Weights of a small transformer language model.
Architecture: RMSNorm after each block, rotary positions, biases, untied embeddings, normalized queries and keys, capped logits.
Training: a variant of Adam for these matrices, 4506 steps.
Each number is 128 + 32 x the weight over its row's rms, rounded and kept within 0 to 255. Layers, rows and columns count from 0. Numbers have three digits each. The size before them is the row's rms in percent of the matrix's.

# up: layer 10 MLP up, 1792x448, rms 0.0465, rows 1047-1056, columns 0-223
# down: layer 10 MLP down (transposed), 1792x448, rms 0.045, rows 1047-1056, columns 0-223
# gate: layer 10 MLP gate, 1792x448, rms 0.0511, rows 1048-1056, columns 0-223
up1047 101:134111165150171163188140127155152172149152090172135092127130110151092170162111133104104118119149164196159064149126180191159070084202084205125107095107175063100058109152121062103106091136105154067120149100055123133188131166153061051139094139166130121123084112099136114142125139124130089124126149155104149124152144104148182150065127134126139144124171144152074156132107146115178147122122126191069150071081158166131139120114127150079089142086091147166144119117155132098125126112183135166104064106231120171160108134138152077068133173144092119163088120074122150082099092134113159205138049157173101136124107102147171120159117115109155154133108103158102088118138168173170105091116
down1047 097:148129106084171106124117099114102097157147092088121113132091143147164147069178112109129121064141106141144051134088165116113095180130159121115082153118034175122160110108160087108167144125115162166109101136119138093108164094127140187119125116205140151050138134191177079119103142190094143138124100146140147114087079122093112128128095106175140089163104059127113069131139133098101104207182126145186167180178141151125109140152122131095135139129090141129148081132147118099178103120136185136112214168102135122166115121112107120160085137110114124149133176140158196139076089118123135091124145082116106146134180081139144184104158096140133149094120136092160111146105176124099053155133
gate1048 096:116113129098083093105183111104156127137129112140153128187160140169122121113132169130109147089084092145150147168096200109163099106078101160117041141080140093125170118094105113107128065198161151071136136098114131197174158174070142126155115147133094119182092140083148155156080126129182083088102095130145131071121167116119133144119082090078135128079122118117191037124173116120149161131104123142150094140132121077078134091164114142145125134154134170127166113119137096105101137114071134205079089137145164082136122145139071149142068149122185127114177044114074210119094157105141135122124113112122152074145158162100122108139141093139133104143161110080096106167148146077106190134183
up1048 099:193158174162117092093148049143095087140103110096123142141154088137147158160158149089135137114149128176098146124159137156114122171057112107128083126180122140134116161160114138109117106154198134079115144087156134057132090097172087170110107134143093152166091145101134145212098165124132141134128140079121173069138183136104092148125138131113144136138121091120158167125131134157137115119156149100099111107179156122086154117153118093126077190111081130143175097105201124156124151117127173130149110169134151112157149092139142181144124111102198122115131061169118132122169154160170062132114176131159137154120117119156100194132159107162118161131154156145144135134108226114131129128110
down1048 099:161221232137082110113103178180183123067126157101161119088101146085115124151096109113140100158131105104096122109114052108092134135146143137124103139134118122112084081163118164151126129182084129168149159096196121122151146137193096205052129150109112172110104111149131064133153135148135134202124123068131107115141141078163188123142114104096124153138141134137130138151118134127097125086100106143134168100062108135126144125133142191128138138137145107113119123042152107163138118121151113131080145156078068098104128072130128095115123063165153084160131217132109148129100037178141148148148076152181120125120113142106110128065153160098152105132112131094130148051149120167123090102108
gate1049 103:202076124110124094160141114100103157109114125078147182180133169099140179099197185081112126104148082176132139108126121131123108099231127161153160086099120136138109117096084099129178186101151101148139095126122144140116107143065107126105111165149099156100171153089076135136082127134173099157131147150113089125146158122146106104113141132181160057118196157203088187186157082107115134113104128102146169119150064114147190137152178121175082135159125143162115081102094113166102097074161103116115125126141133138122141125091113135096144121083153115107090109108146139137145135156190079227195107089133113134087103126144126147099137125110170150139141172138160107099120155137134149191057
up1049 102:172108092180097100093139145184107107193131096123152122163117136167135126167201187110085102123092118182064130146133160102091104114097135153167157136197153133088107123118067126121197153140119154165148082123050111143134108147108135179132154123128046103087080146102158201158111185010099073157092088162129073138120088101198150122107064124166145116104116108122135082133172130147131135138124134167107130091101131108116141142194142084159086162145165092120149167151123117189145118145159140187111108144127169123129122148139087156133111136119114112126118134125120110111088182132077147159103192132119114185188087126135116166115108129037115118124066150153152117178168151156133154102119
down1049 102:137138093136108148115229107064112140082166112122120080149128130098067148164134134086107173117090180122086140097136169102163149134125153175142146138207118113068172107114165159132155057173163134132175099138134158112134142119124138141122153160099110134115134136131103151172134131129164125143135070150150172141095098138142109132141094122116108109124114168162144231169141132192145147152134105179112174117153100091132113131112143123149111130090098096106191154108126142097182097203117165144160126139108087095184139055127098140198184123170116067105101137146082196149197140102113112098156159178112068165123099139144186137116115092146133102184134054118145094160101178115162188119127
gate1050 100:116148129134143096147142138131146067151141093133094171087069140121112098121173128124068127155131095121159132154074161148160097090102080188097141166114123092125184101121125125101142147185137138104090155048143141157086167129071115139116146113106091163134101120167158137168134123121131163072070131155198130106133157143176155135126168208118133105127199174082168137145135103130147137135069134127126070099152084040141141138029154130143083099115135098082143161148157131128136093115078135081127145097095137116188200109139128160111160154165111093102150133117164156130108128141105096067135125154149148151098165144133164165148178095122100160159102151081106149099098132161130124093170
up1050 106:105116180115114121160163145167158125117156095200164102050150106120114095116150216121132156109112202128114097133150163163185083124135112144094071123161085122155201127173121037099153146077134124124161146119108136148139174173146106138127179153096036155154138145155154102137117151115168117122151092123152173126094093114074055135113112161129129131129129060108114121153137155127116166108128100139189185133120114078132105109184131140118070106129150087140141104146150125095092124144117129088163115115149118048129099075148104124102149160093120134073149134120167181128136088125108144145173059147174146108144061168206103172193153172173094171154121081138098134143124137156146142106167
down1050 099:118107138113172147191106109139104130138097108113093199111162133099124122131165140144105091111127132194143138095198098142172145144115123134125137118133114185199097143109175081056155160135137141131176139148108079146145137122152132136117080116152144162152135131151092066141134135131152158146155115084089117123123146134116135189143147113128140156140123104107105149142179143127140143064197102106151117115114181138108087131129092147139117095221064082135105098154166117101087179136168132075129108110089069136112073125087112114155156103132107104103162189113097124176137119139109152144108097160151074116151082115161113138155129123118127102155162140150146177124109150162163102104143
gate1051 094:111123114141144098132123078151135127126163154101113164132156172203143070129129116148145129154128106138100169115045137100124141166143109068141122151158119130139127198112091104103116095148146143151043120072074141123138104100066142113188124130112098157130132102165170155159094099084154195093112109170144100124133149145164077099074170159095132136158128128139117171149063086114159157110153120103134101153139120143114191109139190143101124090161155143090076093116134139117115087145097119084125119058126127169173130108144063133128146101116132102066150098127161097159127167112143078167205138069099095131188127120120105160179103101139102155107133127185123149141136139205103123089144
up1051 102:139172165125123149105108115077186118059169144138158097095145162149107115128105120112126138059123106090164111139197144119106131144107126155157136117103073115120138121139142108112086143152117146136151126118153129156151165150129124177105159102113076078057148134143128079137098122114190159114141086070172120136098117076094148098170091036145129151137099111122177098113108190171169104109176126122097154148208150166106141077152126074201114110144101104130145171110135091172180158160136140168108128160127156129141111146121109133131107122163110117111125144152086113126133078120120119147105101139102124127141095112140107123104139076127071122092137069141101154049166080113190110175135
down1051 105:151085149110094114121154078148117126138087098142155115148136130102140115124065142113127156086132113186124155147168122087110105122116156157102142151176133137000166155151101141151126141143087097147158136134121196113117065127127194137135116118136153138125167123042131170073183147101153112185151110106145103142098153077137158135172107109135127059125116160109170174184135076123129104118195127061100135099106124170145163147130130142072114135000115144161095105080138140179114158118099153117165138126121136154121140116133121157147126141154095109151081140135113164135113099090126131116059101091143102173099102121109127117134095133088135138174128111107094118148122126107106226179175
gate1052 091:108109049149151047111132064163110098154121179070107190130055127160134127163126141114053137153141069124146136079109139094156124127142140091138141136147154093090200167120133159067114108156109122123113145089143143139098131142081148120128114162124104112095178088090191142079120120127163101147079135145090204146116113105112078125084133094116190130123136172157096104177099112181125098115107149136093168119091141150115139136084126155088121106111141125109151074074149070126133140146133099067110099118140154144108151132122148115115155079134106125123100164078140116097121105142126120117165042090160123152058105176110126077149136165100126136163171111158176151161140098105141121151146
up1052 099:144131102080084098089154090112136152133186157153128177130160124122088079172114111136150135079111147099150153156096075124106126142134154164171117103161116095156161156141114134103098084139163157139064113155145102121130196115112177083126120081129150119114138146142073060123176132170124145086144114140136201149106125112118123157086073077109178140146176129194159119132120168164147100106138158150116133096099166052084131171068117189080084124093124181077124139127062146169171139169140089171107099079069112126164147152141099101085114187072151117173134134079136100137107093072178174089196134150083149150118155117156107132193203118100097140200077110090198159117099150113146140108127
down1052 092:145138137104134096063171141137189112106168146163077072157129122152137152069158119118129122145103159101159128090112143109145046139115134174100127104131114173120161133128149082166159109176115091115117148154132072130086181120163133090066160153087159088127142118138139148121198103154075076168169146196077151156098174166099129117134104172189112158098106078119116119132118138149184187089147205154143101069188150116152155169152129165172087143129118108183176183089198155133079089080139212100134113115163204077068083158111047142135138141104186119106094157085140163098169183133090108110147128129105131095072146076139133173116144137167092066141118158088125121154161120127057134116117
gate1053 107:121104135098132141151216083122187132063136071154144139088151148159136056108162150101118140077091141105133158133097158125123054164147182126114112176131091126082191088093101066121094116139095112146103093113132156102090172172125092087212146145153130156146162126105108114158108083164121111150119150155141179134093172095133134154116110118138114109118122080155124096175170148089134129098081144134122119162106121079086120115125120122132131115143109138102176154106127107147137124113147093139093130152158215081195145078135098095091130112088195106083117149138088099135185139095049170157153138108125126119122120089110158135145135075125150179099168128076076122171147139141166207146140
up1053 099:151118117128158141084183100145155128085093133168132110103174178139135088143125156118116109053116146102074130140090123130167090169111173109145222122133103096139191112111065057109095133119108138129102098145142103082087146142110085071173171126082186123129189102114077080123058105172153150145131126171121197116099172123139102147169147117175126164176118084089118099116143160124099128082099155124114164167167063114110153126179100142143136084131103114106148111073116085130091157103133083111113086198162197079170146082193131085125152096122181143088108151165153093159148107123077148186099139101066143112105129125128139087155144135111154137095130156109128149202119187125145157128155
down1053 105:126096116179129233154108181123093175156086155100142119097181124113092169154135111138127046117152170151145077131157130101132118113185142131136171112094110106178105135159084142109068123129111119109157159109123090144106087124152140114097136102139135158136107093166133152117128192101099165123124175157111064115175155148112114149152135120196115155135125091148086132160112150091111127122112137108171143168137103213143149098130125160122147118132132145117107112144102154134104139173158142160136082118077117160161175149179154142146123153159081158138118160122148112126049148085184083098111120156097119168097146142155135124131148168128183096145126161134160093153123189156143092132133
gate1054 094:193147107165193121101168114137100147111166149114140067133169096158055136102087130093116130053090159132128076128122094131053116163100219137117179138098123112120087131204112156146139133139083156130143120125115142088069097178112143103140089133146117112152120061132189147162104068101104131109146148183132126164174165126101140110193107229154124168088138119131103183135108055128150166140152189120149091132115069142136116080095136115060139143154147135081136093169052166146158135131109165160115125035111150125219181169125100144129086112104099117101127145103147159098095156130133116121125082157178137136053129182146117156130094087160140148168127101168104095098072188141096150138204
up1054 097:127131131087136117122061152146164136128130163123145097103115111123109121113158148125088153070125165178108095107158076084067131164130101110142147136182089089142151124177135107127153109163107132169090098079164128113146125144112076151160129096171136115142114147112158115134089151119130121182107204082123114094068059149143142124131154129111166151137145072095127187119139125116082067095083105092186175100091103142087140133085130174145107076136089122163134111161127099144118173118106157129082176148126143124132127086154110126107185071112119125123090159109159105149173105102177129117139088149096115152123127100111056145123161073125105130141124130172184155105133128125045170058097
down1054 092:083145170103161115123192084167098117190162147063132151100091075113148076157087176220124154149079158129140097060128125144127117109124015139177138121117182185147169142130121138105149134104109208147164148129119090144175125098096092166128196157131130161187173149092126158126125096108133115137107094126133086127120063134128061100136139145083136110180139112104122102109132125146077036154170136147110198109086164132109111090111090086151110126101087128172149116136129139115078159117066110107156130188102125112114121140135108130094137115143133115195163118140108139136159146119215182084130121112122132102152087168145157153104121091111086141127087099129126145127133070147165151161121
gate1055 099:165126178128172089129151109107173083104132116095160118148190061061142044125139115111140138150116136088138154096054114108106084098146153141118145081141187127134133157130117128185065105144134128107168116115108136086094156144158049140139125141103125085117131065100180134134121100161087148089139100107090168156090207095054114115108121108118122128109160088134115176165096126117108162144131079126195095154126145140088085103176154049138102102149103153164088083111095168091101120146138100107111140170083189125165136151112076049087129131059136120153190119164123177129087155117144097116154112120134113092144100139133062181166108099106157093121151143147114146184189145113109124103118
up1055 100:115142172085073118116161156135130117132119093114113102143135126111103091173156146076087126131078114087130086144062205066128112054098189111142189145177128075144104123130136095111133106127109048180108134064153127119142190145064094110149128157154201199150156084120128114141131168125078112140122089154155138169117085141167056133150110119136111185039114125107141171151098197137086109162097065143125122123091113107167143135142139123108140161152095159144119097165163097146128104154120134111095147135136208094163153114136126131123155191154102118139165154075196120143135164132112162129189076120124123141123132113187074112138077103143113118144139149097113147092149108111117150103074
down1055 097:121130102135121106114121106179119103050141214124137127136182143144136132162128120108146145136119141145136117094079161104172122084169109095111096079115161093140160151117133131212142123103104166119139109132156112113102166113112100153145106184158081116100166099147132147121160108109166150104124156121178172132102105130137080184084118130161150150017155134074118055115130086093171151160117143116142161168082124106144055114192117112117077173127128136096117155109097141087089023096132130181121097098135130151170158120117064141120132122058124170147127080145120121156203179119155078164188096106162110142125152130078080141108142159125137068069162088135149112103122118165163096073126
gate1056 106:116154089100089102049088099135139151121122097111123095129148129153116110099162118097148133117194114175095132148131167192142123118107109094080112124133157141085130152126118057086146117157122163085126153099155151098109075090095112093199147195150209168230109124120116116152154171173155115152058110100174180085108078130140128212136117139060100159172162095121117176135101121129107098127107087048100103161151124102106114131070142126075115139091092104150198120169164120155110095163108144120139159115089170120184140118144137173150150084121114115139102095134119102160127119084118110108193169198111173170091094154133058169133170096099121153138110114146140170127125109086167195099126
up1056 107:085141158082066104166112111122053136126143118141106144170101137159120177119148108139162147126117122183104180204177128123138158154145107062122108095109093071149136146170192110135163169150148180159119140131120140159139151123105110119174134034190122106092082091140140149153128158090140138144146145089117227135115123137202115116121134206118161147161127134148099107136077114093125126102163164158079113120160148102136204121127134153136118188164127096104148162135187157171023100100157125134152108087170095086173089178149145117103147134130143155133117142134150121137120095180111138093053121145111097127157105140141166092167132149139138139124137132133131099119099178112112135151136
down1056 101:093138171128108081081167111115121163192160126168125132126102154123138119095133081164186115119137119168127128119153137165150148124106107159108099140126125175172127107095115098072189091084153082158178114102105155139137166138162130145122150140145156114167102225079107186139129119083130104144135105104108108102172155122075099138127146136123072176149122119124123149075181150095094149156127170132084130106105095099091084151156145144087106165204133093122070170102105136175189142166166103169144103145099155127137149123110108089076104097123126144134140106136188106113130118171188135117170150106113203138122170094110137104133112147142122203135143097135159147075050168090086108139157